config.toml
num_attention_heads = 3
intermediate_size = 768
init_std_down = 0.0
Each number is 200 + 30 x the weight over its row's rms, rounded and kept within 0 to 999. Layers, rows and columns count from 0. The size before them is the row's rms in percent of the matrix's.

# layer 3 MLP down (transposed), 768x192, rms 0.0562, rows 145-199, columns 0-63
087,247,258,196,162,224,225,190,218,198,252,222,263,160,213,183,204,202,245,265,251,209,198,146,157,153,220,206,254,114,213,266,233,153,197,236,200,190,170,208,186,192,181,210,201,191,142,198,214,241,193,179,230,153,205,228,243,175,138,212,167,201,178,205,147
083,231,159,182,252,241,168,178,215,130,176,157,227,184,189,170,178,271,216,209,171,178,190,198,241,198,183,215,202,165,198,199,200,181,220,237,211,211,164,228,190,177,187,237,167,184,181,213,216,215,228,238,238,168,205,245,201,228,215,254,222,174,184,210,236
092,231,241,180,250,171,217,229,246,181,169,197,166,130,242,216,200,224,258,199,249,256,167,232,133,138,176,215,173,189,181,160,222,167,178,238,199,161,148,166,202,208,239,167,251,185,230,179,216,229,196,205,254,207,190,144,232,204,193,121,232,154,185,225,218
112,242,241,200,202,223,213,198,190,220,183,173,272,172,159,207,227,174,199,168,217,186,210,106,228,173,203,146,237,159,185,171,167,241,229,234,219,280,226,180,196,236,211,207,182,218,200,212,183,217,242,171,254,225,236,184,216,171,199,199,225,255,241,142,224
108,201,199,238,157,254,238,201,190,171,247,197,195,137,210,187,237,188,202,223,213,184,161,160,234,207,267,203,160,156,228,223,251,178,164,201,220,229,179,221,132,258,107,231,217,216,208,241,180,215,198,200,214,220,206,162,208,228,164,205,192,248,197,198,209
121,180,217,206,178,152,202,223,196,217,111,140,180,235,146,198,225,224,228,200,194,199,227,177,203,263,226,155,188,195,169,190,217,238,203,241,212,194,249,164,189,207,187,173,180,114,188,190,202,181,188,188,225,226,163,212,186,164,215,191,213,228,214,193,224
015,213,182,211,187,196,238,243,199,163,207,264,193,201,204,240,214,214,182,202,199,208,213,171,200,179,215,237,258,183,221,207,166,197,162,239,202,198,122,240,247,194,194,159,223,200,267,208,205,211,120,176,142,155,219,209,167,201,234,175,173,218,183,238,199
107,192,208,269,189,224,197,183,214,190,219,184,171,234,192,249,195,277,182,264,140,224,179,179,213,179,224,201,162,191,209,162,170,167,187,227,160,178,127,205,168,203,166,175,197,222,202,220,187,207,192,191,198,201,271,190,156,236,168,106,220,182,197,222,194
110,227,226,148,178,226,176,185,224,199,225,163,186,171,177,215,208,109,177,159,215,201,177,208,209,148,172,205,197,163,215,221,197,162,226,221,179,198,207,223,199,239,218,138,154,264,148,172,228,197,239,248,199,174,154,150,201,150,150,255,202,216,252,228,242
116,200,187,234,179,185,200,138,163,216,169,189,247,229,203,194,186,190,156,231,211,219,166,237,194,165,196,207,192,203,229,206,138,184,202,225,224,262,149,204,210,213,224,196,190,182,211,192,224,183,151,234,181,208,236,255,193,247,201,188,276,189,226,213,214
122,207,130,194,218,196,206,228,149,200,143,182,171,116,172,214,233,188,153,185,168,274,206,181,203,215,218,221,151,212,212,203,195,231,178,214,211,215,221,220,223,197,187,256,223,171,199,155,146,237,201,183,168,148,210,240,164,213,241,237,184,138,223,246,182
128,225,186,171,202,230,172,208,228,196,220,206,255,190,187,221,223,181,230,114,215,181,181,244,220,166,187,193,178,247,188,200,193,229,128,191,186,157,231,217,205,162,193,153,192,305,161,242,224,212,208,171,148,184,208,199,193,196,167,172,214,202,248,145,239
095,183,157,228,169,174,184,200,176,165,227,232,236,224,135,191,177,250,192,215,178,220,204,244,183,195,162,204,199,241,204,199,225,167,195,165,198,213,181,226,185,202,184,241,210,177,175,202,160,221,213,198,164,223,234,229,229,233,228,200,188,247,179,245,206
097,224,194,229,196,246,217,222,236,167,248,210,161,161,199,160,189,134,205,212,181,194,196,228,148,215,209,167,185,171,167,212,138,158,184,193,194,176,157,166,212,208,217,179,217,213,237,174,219,222,204,156,189,233,218,244,212,209,204,174,197,174,234,101,250
060,250,201,223,178,202,219,191,266,238,186,154,136,214,206,201,182,185,213,283,200,229,192,179,232,202,237,190,197,205,202,214,197,193,230,188,241,180,180,206,187,204,186,215,184,219,175,158,177,214,220,197,248,254,227,192,226,185,252,233,171,152,144,170,223
100,175,213,173,195,227,245,169,177,232,199,208,231,225,191,163,114,203,151,230,289,179,157,264,228,182,215,170,150,238,210,201,150,137,213,204,203,214,197,235,225,199,207,160,192,183,162,244,192,205,158,200,146,233,254,157,246,265,153,229,209,171,235,170,161
110,172,190,228,192,224,205,219,204,166,201,211,227,188,141,216,178,189,193,237,202,197,178,237,179,259,211,233,194,206,202,154,216,206,209,151,213,250,121,153,174,218,218,178,197,205,184,251,191,216,238,186,157,179,216,187,227,259,194,162,270,234,187,179,205
105,199,191,171,249,219,175,193,223,203,255,206,214,214,189,199,194,211,162,215,204,203,201,240,181,198,173,213,193,239,216,150,181,170,200,239,197,203,156,174,214,196,167,308,182,206,139,263,196,193,235,218,145,172,64,214,224,212,208,182,163,220,234,245,225
079,182,189,214,250,208,178,176,156,202,189,156,226,164,185,192,202,224,191,214,192,212,195,187,201,209,164,258,213,205,220,164,176,183,196,247,199,197,191,233,186,258,203,273,207,216,199,231,155,193,194,214,113,209,189,217,177,207,241,239,230,248,154,190,238
078,184,203,231,210,164,187,180,215,211,171,207,257,213,182,230,244,204,264,231,199,208,172,224,196,156,192,197,127,238,174,151,224,136,234,241,169,219,165,194,187,199,246,169,233,195,201,212,174,224,202,200,178,198,275,176,218,192,206,255,208,139,175,180,202
137,141,199,236,161,154,208,180,182,176,200,179,173,196,212,226,129,222,243,261,163,155,219,167,233,223,181,230,180,206,225,174,178,172,219,208,196,177,164,175,201,206,161,194,210,153,197,201,225,234,194,184,188,188,161,195,206,194,203,168,212,169,208,206,161
048,193,231,232,213,200,224,223,160,156,246,213,253,198,196,213,213,231,166,200,192,252,259,127,207,130,224,210,262,174,222,178,181,237,148,232,237,204,206,176,248,211,183,321,225,188,212,215,194,200,213,177,191,225,141,259,180,222,170,213,182,213,176,236,189
154,175,257,265,192,173,234,232,196,231,149,188,165,162,152,236,178,191,252,166,185,213,231,190,201,214,235,156,149,243,178,187,212,195,240,239,221,223,235,162,201,185,237,170,232,182,168,206,211,205,182,175,238,130,233,200,184,231,197,213,182,233,161,181,244
100,185,206,239,216,228,194,200,194,137,187,206,171,215,178,208,248,180,217,231,253,202,205,176,170,249,167,193,232,229,194,214,194,203,209,213,212,167,113,193,207,256,205,203,176,203,189,180,161,192,203,180,200,158,224,203,268,200,226,204,221,233,207,254,214
133,185,186,173,216,227,179,203,211,202,210,234,177,219,205,194,172,164,193,359,188,195,206,193,209,183,210,194,191,146,201,200,279,232,223,174,211,210,26,197,204,188,169,179,188,186,188,166,213,207,214,216,227,211,261,250,178,229,193,212,182,206,216,194,210
098,172,146,188,175,170,199,257,176,261,187,172,250,216,185,255,217,259,206,212,198,195,228,221,219,242,207,194,201,182,242,179,184,152,172,220,223,144,160,216,212,216,200,185,197,201,234,194,225,175,174,204,195,212,230,189,241,166,197,199,224,193,199,222,172
111,217,189,222,199,189,237,143,182,181,234,200,286,161,175,190,214,224,188,177,212,178,264,182,170,194,175,221,188,212,191,165,178,206,167,183,255,231,163,212,199,195,179,164,119,209,132,231,240,202,165,174,245,205,191,178,170,206,205,191,212,189,208,166,209
133,193,216,216,224,247,243,190,269,209,232,159,214,260,112,175,207,268,169,239,212,226,213,145,174,255,218,158,172,209,166,197,130,203,212,183,253,148,166,165,239,206,176,199,235,206,176,227,223,244,200,208,210,209,181,188,210,217,181,183,202,146,193,207,175
092,183,204,212,193,219,205,194,140,214,179,227,156,173,213,220,189,245,201,217,230,190,200,240,190,145,269,205,190,240,192,216,85,204,176,216,177,240,185,208,178,232,224,180,208,194,200,205,185,222,224,191,152,191,239,199,185,145,231,209,216,234,168,194,156
108,189,203,195,236,195,215,146,220,192,163,105,227,229,131,202,172,198,146,219,223,140,201,232,174,178,210,211,193,286,194,222,187,172,157,230,223,159,147,189,174,191,231,192,190,231,247,214,225,220,199,230,221,245,256,204,215,143,192,227,210,219,151,186,180
104,185,202,190,225,217,226,230,239,222,181,154,183,160,184,230,197,200,211,262,207,205,171,184,194,195,239,207,167,216,220,145,192,163,240,172,183,193,186,205,164,206,194,165,164,214,162,175,228,200,217,141,221,239,148,174,223,185,186,195,222,240,217,181,224
128,249,234,175,173,198,198,197,198,179,202,199,197,143,220,176,174,153,176,234,188,203,171,247,201,168,235,194,227,179,190,181,185,141,185,235,140,203,197,222,226,177,224,187,183,189,222,180,230,191,216,210,244,269,189,157,241,259,235,217,197,208,233,144,148
004,210,175,192,210,191,165,177,194,204,181,216,197,170,207,217,201,152,185,261,256,178,240,227,160,171,182,214,226,194,168,169,189,225,237,158,138,154,178,174,209,203,173,202,189,136,182,305,214,214,179,185,192,195,296,90,168,191,208,200,211,188,146,231,230
096,234,195,249,201,193,198,188,191,172,194,187,246,227,199,213,195,190,226,214,197,148,253,235,197,232,220,171,192,154,200,209,247,196,145,241,213,209,208,187,204,217,126,197,162,161,194,211,170,223,241,176,160,160,261,225,262,152,169,246,216,186,175,139,177
082,245,224,225,181,257,221,190,227,208,199,130,234,261,208,181,242,204,188,207,247,179,216,154,182,167,198,158,214,168,199,228,243,173,175,234,198,231,145,207,187,178,187,202,213,221,200,168,153,206,156,184,231,239,171,216,236,102,177,240,203,183,169,210,198
082,185,152,170,191,237,194,212,206,142,227,169,181,148,175,262,129,167,213,253,203,206,197,244,173,195,210,177,206,202,186,202,157,143,184,206,199,140,186,196,201,193,264,206,252,224,188,128,186,231,212,240,205,207,198,233,190,196,184,197,208,233,231,197,181
112,178,200,208,209,210,269,196,210,217,230,201,186,172,215,168,180,269,245,197,218,241,209,211,200,174,222,180,210,186,188,201,234,187,182,149,200,212,227,195,212,234,207,171,183,186,233,161,166,219,217,204,141,205,210,193,216,142,223,180,188,226,241,243,161
128,217,207,160,225,141,169,215,169,192,256,151,189,205,210,163,144,198,208,229,216,177,180,183,198,142,240,183,231,217,146,203,258,194,172,213,226,156,150,221,196,172,239,227,194,206,244,194,194,202,206,215,155,133,188,170,206,150,209,224,155,217,254,228,186
085,180,238,232,210,205,187,200,211,143,156,242,233,201,189,194,204,216,255,280,235,171,196,210,213,210,191,168,232,214,195,190,252,150,204,205,189,187,126,169,205,210,164,238,212,161,202,167,188,201,193,198,148,201,174,211,233,215,209,227,187,196,216,153,195
107,205,195,257,145,185,193,250,209,213,268,169,237,221,238,185,153,191,154,235,223,157,181,195,209,205,244,253,234,186,180,233,187,226,148,213,183,221,164,150,212,192,200,258,206,149,210,164,161,171,191,183,216,161,272,206,193,198,231,225,181,203,219,232,228
125,167,211,227,188,184,200,212,232,258,226,164,190,215,183,201,187,230,204,215,227,177,233,205,191,205,204,148,157,183,182,192,231,174,166,230,220,203,216,241,190,193,302,180,226,203,197,186,180,198,210,214,202,135,155,153,243,168,257,173,185,186,232,141,224
129,200,193,222,185,234,217,193,89,244,199,189,239,159,254,188,195,181,250,225,184,238,185,204,199,172,167,225,240,222,224,182,205,162,184,182,185,191,235,181,201,203,198,199,214,198,223,256,235,177,253,189,194,220,176,149,184,209,201,186,252,208,197,166,179
095,171,202,225,213,222,185,174,163,213,201,244,223,235,263,190,209,219,244,213,198,224,203,182,215,208,223,207,168,256,189,207,194,163,200,209,206,210,219,176,199,187,149,208,234,160,234,184,221,201,161,215,224,198,115,190,216,212,185,232,226,185,171,254,160
112,199,194,222,241,202,207,189,176,164,226,214,181,178,201,228,108,219,241,245,205,195,150,187,174,191,229,224,219,144,211,173,110,189,199,226,220,138,120,187,195,266,177,181,206,210,193,201,238,209,192,200,221,236,248,154,222,194,196,190,238,184,186,175,245
086,181,184,198,171,223,188,211,235,179,206,249,219,176,145,221,163,198,235,229,147,205,157,240,211,166,189,242,182,249,209,232,193,222,195,245,163,224,159,224,213,238,196,182,204,158,245,179,127,224,154,192,169,189,152,170,208,211,175,255,185,261,206,185,267
097,236,161,203,186,162,181,173,213,201,205,137,226,139,193,183,168,190,206,252,209,183,154,197,214,216,178,236,245,188,192,194,166,129,217,214,195,184,142,186,178,191,212,208,205,162,193,168,221,193,224,263,186,170,226,149,249,184,189,155,198,207,169,206,252
052,224,191,215,260,150,200,170,236,169,184,197,256,170,177,151,179,140,205,256,192,186,210,191,208,219,273,164,209,206,226,204,153,183,197,225,197,190,198,223,215,230,222,186,228,206,243,177,170,218,188,215,181,216,232,192,238,144,178,161,212,237,209,198,218
124,191,245,210,187,163,162,235,173,197,172,196,189,182,185,199,244,207,232,109,212,228,233,221,156,198,155,176,194,157,176,199,220,235,217,214,178,193,212,216,207,233,246,208,213,163,207,206,103,197,205,220,175,160,215,203,248,199,236,206,195,200,156,248,215
091,187,136,232,200,217,205,171,248,207,228,136,197,192,170,284,180,251,157,245,267,225,189,233,216,220,204,186,263,195,204,201,215,188,178,215,243,181,155,165,184,205,166,212,229,240,184,194,228,202,238,196,207,177,196,178,239,190,209,226,236,253,155,220,202
133,206,209,180,189,192,267,209,216,230,164,183,214,209,203,178,167,193,221,169,197,213,209,248,190,245,179,140,189,181,198,132,229,217,271,184,190,234,287,136,203,155,194,234,185,209,173,195,216,201,194,204,196,187,229,162,230,188,168,142,189,228,231,194,214
101,223,209,185,239,190,189,231,229,167,175,220,257,221,269,165,179,184,190,213,305,179,218,200,211,152,137,202,189,255,211,163,202,131,188,252,196,232,212,202,222,230,224,187,224,215,228,166,189,240,254,176,206,175,212,249,168,190,194,210,229,213,180,194,245
114,238,219,196,181,171,161,189,186,196,186,247,196,172,225,198,153,208,160,235,198,232,183,214,214,176,211,215,215,206,185,177,131,200,143,167,188,170,139,191,208,159,162,232,197,234,173,200,198,237,252,236,125,213,198,191,196,219,228,182,233,129,237,169,191
115,216,238,231,202,235,182,233,229,198,193,235,180,201,169,182,209,196,228,212,228,196,195,254,230,195,239,231,181,173,251,234,198,193,183,233,204,194,263,195,128,178,170,230,170,222,262,249,189,188,163,216,224,199,186,201,204,151,146,200,226,226,210,153,196
107,228,191,210,214,140,191,185,108,182,216,181,226,147,238,139,193,160,237,270,190,183,216,158,178,152,205,227,141,224,197,250,205,185,222,204,186,213,153,214,193,176,211,170,209,168,194,154,202,249,208,236,159,219,112,229,215,236,193,241,185,222,199,235,214
126,183,198,178,200,192,190,214,205,177,207,205,200,181,143,220,169,172,155,211,220,165,205,246,206,137,196,217,205,218,148,218,215,247,205,198,207,238,154,192,198,244,192,202,197,225,196,233,203,265,186,242,204,168,234,257,211,191,218,190,224,210,196,255,242
# layer 3 MLP up, 768x192, rms 0.0692, rows 146-199, columns 0-63
089,175,239,227,164,184,217,230,173,274,211,247,166,230,221,232,227,131,204,203,225,197,208,199,171,203,205,184,215,226,214,197,207,232,193,154,193,187,212,161,224,217,203,176,216,228,222,194,164,160,166,178,161,224,216,164,196,190,181,165,176,219,202,193,169
093,157,142,218,142,218,188,162,169,197,218,215,228,243,171,205,184,183,137,240,163,125,219,194,280,259,222,180,209,199,206,249,189,230,259,174,187,239,226,232,184,201,149,223,123,229,189,212,181,144,193,182,151,185,206,230,159,198,211,270,178,246,201,173,168
105,186,170,205,164,203,207,243,206,199,197,225,153,221,244,163,178,235,197,226,212,224,178,242,169,211,191,237,169,257,197,226,224,186,162,171,188,145,164,220,216,202,171,171,235,177,182,188,225,209,165,223,148,165,199,206,176,218,196,161,170,125,165,252,160
117,202,187,157,252,185,205,228,195,195,204,241,199,282,203,200,194,205,171,249,143,215,208,249,187,136,200,207,209,246,213,189,146,228,213,166,146,156,153,177,208,116,244,194,193,146,216,163,206,198,186,208,211,215,258,250,219,218,194,199,208,178,227,180,205
109,241,179,162,231,232,197,176,199,181,284,290,222,192,264,182,183,192,176,194,205,191,177,208,184,132,178,245,212,229,228,207,197,190,223,167,185,221,176,256,213,186,201,241,212,300,195,219,220,170,226,195,180,178,232,206,203,226,194,218,184,174,176,214,186
030,192,211,210,205,203,154,149,227,211,207,131,193,197,195,157,213,211,243,207,201,181,186,214,199,224,202,147,152,212,172,154,226,206,248,174,203,225,262,142,120,210,205,238,173,204,157,166,173,202,274,230,243,249,213,182,247,234,172,243,220,190,230,190,184
111,202,223,97,196,203,200,204,173,209,186,237,227,181,206,155,206,144,216,196,253,169,208,216,219,207,190,205,234,190,205,254,245,211,206,181,250,214,203,169,201,169,199,218,185,198,180,183,227,200,220,233,199,234,199,210,242,164,239,274,191,224,206,166,209
107,186,192,225,204,178,236,205,164,215,175,251,208,222,212,193,217,257,229,231,191,208,238,191,183,231,216,226,208,244,171,169,206,223,185,160,213,178,162,154,204,145,178,236,217,164,235,227,177,198,192,169,201,214,217,236,191,248,244,135,183,167,159,202,160
116,211,194,180,251,212,210,172,211,162,234,204,126,213,182,197,162,226,219,210,196,183,206,170,194,254,208,197,227,177,213,147,264,193,177,206,194,180,198,194,199,191,201,203,240,225,143,203,167,252,245,173,202,227,157,162,182,184,213,221,152,210,183,185,200
108,191,241,223,172,221,197,189,240,171,249,243,228,282,235,178,164,202,255,213,212,146,202,207,194,207,179,184,261,192,189,187,217,200,227,184,187,202,199,188,182,217,222,150,179,221,198,225,268,138,194,200,241,231,190,168,221,187,138,154,193,262,185,160,193
118,189,194,203,198,179,226,181,192,206,187,212,179,230,225,175,182,226,172,218,185,217,225,179,191,216,207,217,210,160,193,184,237,198,302,205,216,254,186,168,209,231,190,245,191,102,232,141,196,190,170,249,258,232,217,212,191,201,229,209,192,201,154,229,168
098,215,242,148,229,233,208,208,219,250,166,224,161,193,266,218,216,135,222,208,232,205,191,210,232,198,243,200,176,169,204,216,188,233,216,235,219,200,186,184,198,214,237,178,187,216,223,185,236,199,169,200,242,171,172,179,147,178,166,193,201,155,234,163,207
089,172,211,178,207,160,209,169,180,221,178,181,221,231,212,242,198,263,200,210,234,215,197,177,251,203,215,231,216,224,251,177,262,233,229,202,210,239,201,208,199,174,188,203,185,181,174,240,182,168,203,227,226,163,190,141,203,169,200,194,193,226,172,268,170
077,131,199,175,212,194,183,166,159,183,211,260,235,185,180,189,196,194,178,169,177,177,210,244,195,183,156,204,209,201,208,199,195,210,168,205,158,251,185,215,233,216,199,196,195,180,235,224,210,188,199,206,176,162,169,220,169,205,139,173,230,252,266,234,176
095,230,191,219,210,180,169,243,218,163,217,207,190,160,213,237,295,208,235,191,125,225,251,150,170,232,199,243,249,167,194,183,253,256,172,194,184,176,181,167,169,207,182,226,194,225,230,168,218,190,243,198,234,168,156,235,147,136,253,183,198,227,169,226,227
103,209,227,155,205,194,201,164,186,209,190,199,164,203,250,184,212,215,212,206,223,191,209,169,202,157,201,167,192,204,183,267,189,203,190,251,210,167,228,231,227,200,165,211,212,204,219,167,222,184,177,233,229,266,185,209,174,163,194,237,157,157,213,220,223
103,208,194,205,165,208,213,212,176,201,176,215,194,176,198,220,203,188,201,209,222,199,220,142,199,213,211,205,197,157,179,252,219,220,187,174,195,203,224,194,200,205,248,118,228,208,242,140,191,238,160,216,276,209,307,206,178,195,228,210,235,169,174,184,166
086,224,212,177,125,199,217,216,250,210,199,241,160,234,222,198,193,176,202,200,214,183,195,217,212,183,252,137,176,191,158,233,231,205,228,156,194,197,208,195,226,150,191,146,195,193,218,163,246,179,216,200,275,195,208,178,200,190,163,165,168,153,257,225,168
085,207,206,163,178,214,211,214,200,191,229,177,144,185,216,166,153,187,129,223,236,193,238,189,212,218,231,198,274,165,200,253,179,244,179,163,241,184,205,192,218,199,160,221,182,201,206,184,256,152,206,197,213,195,162,231,193,210,192,145,189,251,225,212,197
126,248,206,162,247,233,184,234,201,231,219,241,210,192,216,207,217,154,149,221,224,248,166,220,164,162,200,207,204,173,205,205,228,224,181,168,210,211,182,184,213,161,224,207,169,229,210,205,212,164,206,223,228,209,249,226,202,215,180,212,202,211,178,165,251
064,192,182,174,190,192,176,176,232,213,162,188,173,210,213,214,181,171,239,202,204,149,146,261,213,257,180,165,142,230,182,218,209,192,275,192,175,195,182,232,157,206,200,90,180,223,188,178,212,203,143,218,233,178,242,161,207,207,230,182,211,190,233,166,230
135,212,145,133,223,229,165,173,206,181,235,224,218,229,224,162,226,225,169,229,206,184,169,213,204,188,146,247,241,185,232,210,196,209,172,171,177,183,200,246,205,206,153,233,174,230,219,203,185,165,242,230,157,267,171,194,186,161,196,191,218,170,230,218,144
103,203,195,178,194,181,199,207,213,266,233,202,229,172,216,178,128,224,176,210,145,220,204,216,226,148,227,246,167,176,206,184,192,179,175,196,165,215,183,216,210,173,203,214,204,202,214,213,240,190,205,237,211,241,181,209,121,191,176,212,220,150,187,148,184
094,181,186,162,227,237,182,205,217,237,200,257,162,216,205,163,187,161,198,272,188,228,192,162,219,157,213,208,220,150,175,199,272,218,203,151,200,233,137,199,187,178,179,163,183,186,186,196,214,193,214,233,235,206,280,241,165,235,183,209,155,195,249,180,209
098,217,266,233,243,228,169,128,200,150,217,239,154,175,249,171,204,152,178,226,202,202,151,175,164,161,195,196,212,204,152,222,203,235,214,159,166,244,225,185,195,187,191,211,205,205,161,207,199,219,230,188,192,188,193,232,169,236,212,211,183,201,213,167,225
105,208,208,151,220,231,179,251,202,222,180,193,121,230,192,181,164,182,194,243,209,223,132,217,246,216,230,187,202,181,263,214,202,181,202,222,157,173,205,188,197,204,206,206,269,175,232,167,168,210,247,219,176,195,225,213,224,171,242,218,206,209,184,234,179
114,209,172,175,180,148,156,217,138,178,167,226,166,172,283,208,177,146,239,220,199,169,212,222,218,130,199,237,213,194,278,202,241,206,219,217,171,240,212,260,165,180,197,215,159,202,222,193,185,152,198,173,199,212,244,213,199,161,214,220,199,266,203,183,236
090,192,189,210,203,195,205,212,276,185,213,190,237,220,189,171,221,181,186,208,160,216,186,160,217,246,120,188,230,173,213,181,280,199,244,207,228,158,202,206,223,161,192,210,214,201,210,196,254,168,168,198,257,218,176,204,223,248,184,203,195,157,261,203,233
110,212,207,221,156,233,169,270,185,209,229,308,177,188,276,194,200,172,244,222,175,246,180,144,212,220,189,186,206,119,228,170,223,215,255,187,175,234,226,196,243,212,158,166,214,160,153,177,163,173,202,182,174,161,170,211,194,247,200,187,205,172,267,222,232
101,220,216,188,204,183,170,173,177,182,226,259,209,213,214,187,203,213,204,172,210,202,240,204,209,191,173,196,219,189,174,266,217,223,162,228,219,199,205,188,256,200,193,246,252,188,240,215,175,164,212,276,188,152,246,228,183,216,229,172,175,170,168,216,203
111,166,184,219,222,205,166,214,197,211,211,203,213,250,181,232,209,257,229,201,214,189,203,129,232,223,157,188,185,214,195,231,221,245,200,184,276,201,198,192,126,194,182,202,226,207,157,198,168,187,179,213,159,142,247,251,172,205,226,188,197,200,153,265,259
005,178,218,204,231,218,213,217,176,169,187,221,209,208,200,178,227,214,196,147,205,174,163,234,203,189,209,190,201,152,283,206,182,183,181,164,206,163,138,231,264,186,201,162,213,208,212,157,198,155,182,243,175,169,150,250,240,217,199,155,199,181,248,187,221
097,161,183,168,183,200,190,208,222,220,194,198,160,184,206,193,188,225,176,214,198,259,146,164,202,171,174,213,200,229,179,211,152,194,250,163,213,191,184,214,215,184,240,193,256,237,212,186,229,162,182,202,207,249,157,187,118,252,238,165,194,195,235,279,219
091,190,189,178,222,180,168,233,184,207,196,269,171,158,184,226,152,190,199,223,167,233,195,234,232,218,218,235,205,220,195,168,174,224,230,165,213,185,233,187,236,217,224,193,182,179,199,210,266,183,245,210,172,155,231,196,154,289,222,165,189,227,220,164,204
090,196,256,225,213,171,205,164,209,256,186,219,204,247,221,155,272,226,163,188,194,178,204,169,222,192,189,213,183,192,210,209,247,256,213,173,192,272,182,218,206,214,126,192,135,182,185,263,223,190,167,163,203,182,192,184,194,211,219,211,176,161,173,201,213
101,207,213,193,213,177,111,205,206,190,180,208,194,219,191,243,203,139,162,213,190,164,205,187,198,216,193,218,176,204,198,213,183,225,217,225,187,167,160,213,159,166,179,236,228,221,164,243,246,156,190,214,245,204,190,222,186,285,186,208,182,187,163,153,223
113,169,199,228,154,274,231,180,219,234,157,250,188,202,190,246,256,191,162,195,182,211,213,204,208,253,160,230,161,182,245,203,180,227,250,208,193,256,215,172,223,241,172,178,192,183,143,185,201,187,189,181,259,242,212,208,188,236,208,198,232,187,149,164,213
099,190,174,217,172,228,192,170,204,214,273,172,179,200,224,221,204,208,132,205,130,240,214,205,197,197,225,254,202,204,215,219,176,235,207,198,197,217,210,213,206,214,236,146,186,228,149,227,194,246,162,216,249,190,229,193,185,214,168,161,195,182,187,237,224
106,186,210,166,263,216,209,160,192,194,123,233,161,194,137,231,253,207,236,186,180,222,221,184,188,209,169,160,183,194,204,167,232,207,261,193,201,224,213,247,231,217,199,149,196,244,169,223,239,215,207,209,171,257,160,183,187,170,180,221,209,165,179,168,193
109,226,191,168,209,213,172,189,190,132,170,221,206,178,198,215,225,168,210,202,185,220,164,165,206,215,209,273,231,234,218,199,180,229,226,192,161,208,196,151,218,202,109,200,157,214,192,211,222,202,203,183,193,283,248,243,132,220,127,234,194,201,165,247,181
134,182,201,177,199,168,204,236,279,188,226,202,194,230,146,188,162,229,152,206,229,170,225,177,210,215,195,217,148,172,138,235,188,260,203,172,250,187,203,199,218,239,202,204,193,184,176,173,133,200,168,221,232,214,236,265,201,234,161,235,141,179,222,216,190
095,226,191,167,206,191,199,248,237,173,194,190,185,178,184,200,203,189,153,185,209,185,222,212,186,188,181,203,256,158,198,189,209,234,188,201,177,185,185,239,186,212,235,204,154,247,169,228,200,200,246,208,197,187,258,219,168,196,210,155,175,198,244,143,248
105,185,196,161,159,195,196,201,229,234,186,187,218,197,185,201,282,206,149,208,188,178,244,216,236,193,134,159,192,238,204,209,267,212,189,173,171,258,223,222,192,149,193,220,157,250,203,211,167,169,214,201,188,181,181,240,200,197,202,235,161,217,223,199,150
094,228,230,199,255,182,198,189,181,196,222,168,188,226,237,210,206,217,185,205,252,187,236,166,188,253,230,164,202,204,167,190,205,215,198,157,242,165,188,172,149,143,207,200,196,249,172,211,277,187,231,172,253,207,257,227,218,194,221,158,201,128,193,191,167
098,149,243,203,209,228,230,205,202,203,189,265,164,266,215,236,212,196,181,180,180,222,243,212,188,173,208,155,132,202,196,212,241,272,176,183,222,241,216,196,207,236,173,199,190,245,219,229,169,189,166,165,210,217,180,245,157,226,241,243,201,176,243,201,131
068,179,212,190,140,243,198,212,159,215,190,215,163,209,207,252,223,265,169,179,214,218,184,208,195,176,121,216,205,191,181,195,254,227,197,174,200,207,201,187,183,165,174,225,175,195,155,214,226,177,207,191,221,206,163,206,182,237,237,258,192,158,189,189,186
133,201,177,194,191,237,243,165,217,178,178,189,179,169,240,201,177,227,198,242,154,189,193,160,233,203,217,220,258,201,196,133,245,163,228,189,193,229,184,160,178,173,161,165,190,229,203,213,223,186,203,207,209,198,185,193,124,199,206,192,147,256,256,190,235
100,215,238,197,201,205,181,232,165,193,161,261,198,215,241,117,222,129,246,198,133,156,223,166,190,164,203,221,152,193,241,201,181,196,195,162,149,205,195,229,215,204,216,168,155,185,212,218,185,201,192,206,183,247,199,241,171,216,175,191,183,160,252,177,210
111,203,196,184,220,206,131,188,185,167,223,230,174,187,204,233,212,215,192,186,193,179,193,153,187,184,203,270,196,215,197,273,201,186,112,228,233,187,175,248,179,255,195,150,221,218,224,228,180,215,188,218,204,227,167,239,172,237,241,247,210,148,167,197,212
095,190,199,216,134,209,206,185,166,239,221,186,162,179,140,239,202,233,213,198,104,206,174,209,206,233,254,189,197,148,183,256,189,261,207,142,229,171,171,193,171,185,175,203,168,205,177,218,219,165,146,193,183,217,193,155,223,199,215,184,179,184,227,206,153
113,155,154,216,201,242,201,216,213,239,248,188,197,210,178,193,230,216,204,213,205,172,206,210,202,206,201,168,187,190,212,206,235,213,247,252,205,228,237,243,219,259,229,207,164,180,247,207,202,161,147,174,256,213,226,218,192,202,184,219,193,271,158,206,207
123,195,198,175,201,217,211,136,148,196,214,196,202,217,237,211,182,197,190,181,178,182,176,152,198,185,181,178,181,206,151,171,239,214,208,199,182,180,173,229,249,210,159,155,229,189,120,184,202,236,246,192,191,239,202,198,167,239,258,163,191,194,152,243,211
112,166,195,196,159,258,211,219,277,239,206,219,184,205,151,277,203,223,181,200,214,182,172,223,209,232,188,165,216,190,219,147,189,219,193,168,231,170,217,176,210,238,203,236,177,210,206,241,206,154,184,185,239,150,274,193,179,191,228,184,233,180,214,150,190
118,206,200,195,227,199,194,191,181,222,182,201,183,223,233,184,232,236,214,190,186,241,199,167,183,254,172,172,196,178,234,185,194,187,177,212,173,146,179,194,210,166,175,193,173,169,199,155,189,125,196,181,170,243,169,164,177,202,186,232,181,183,217,165,154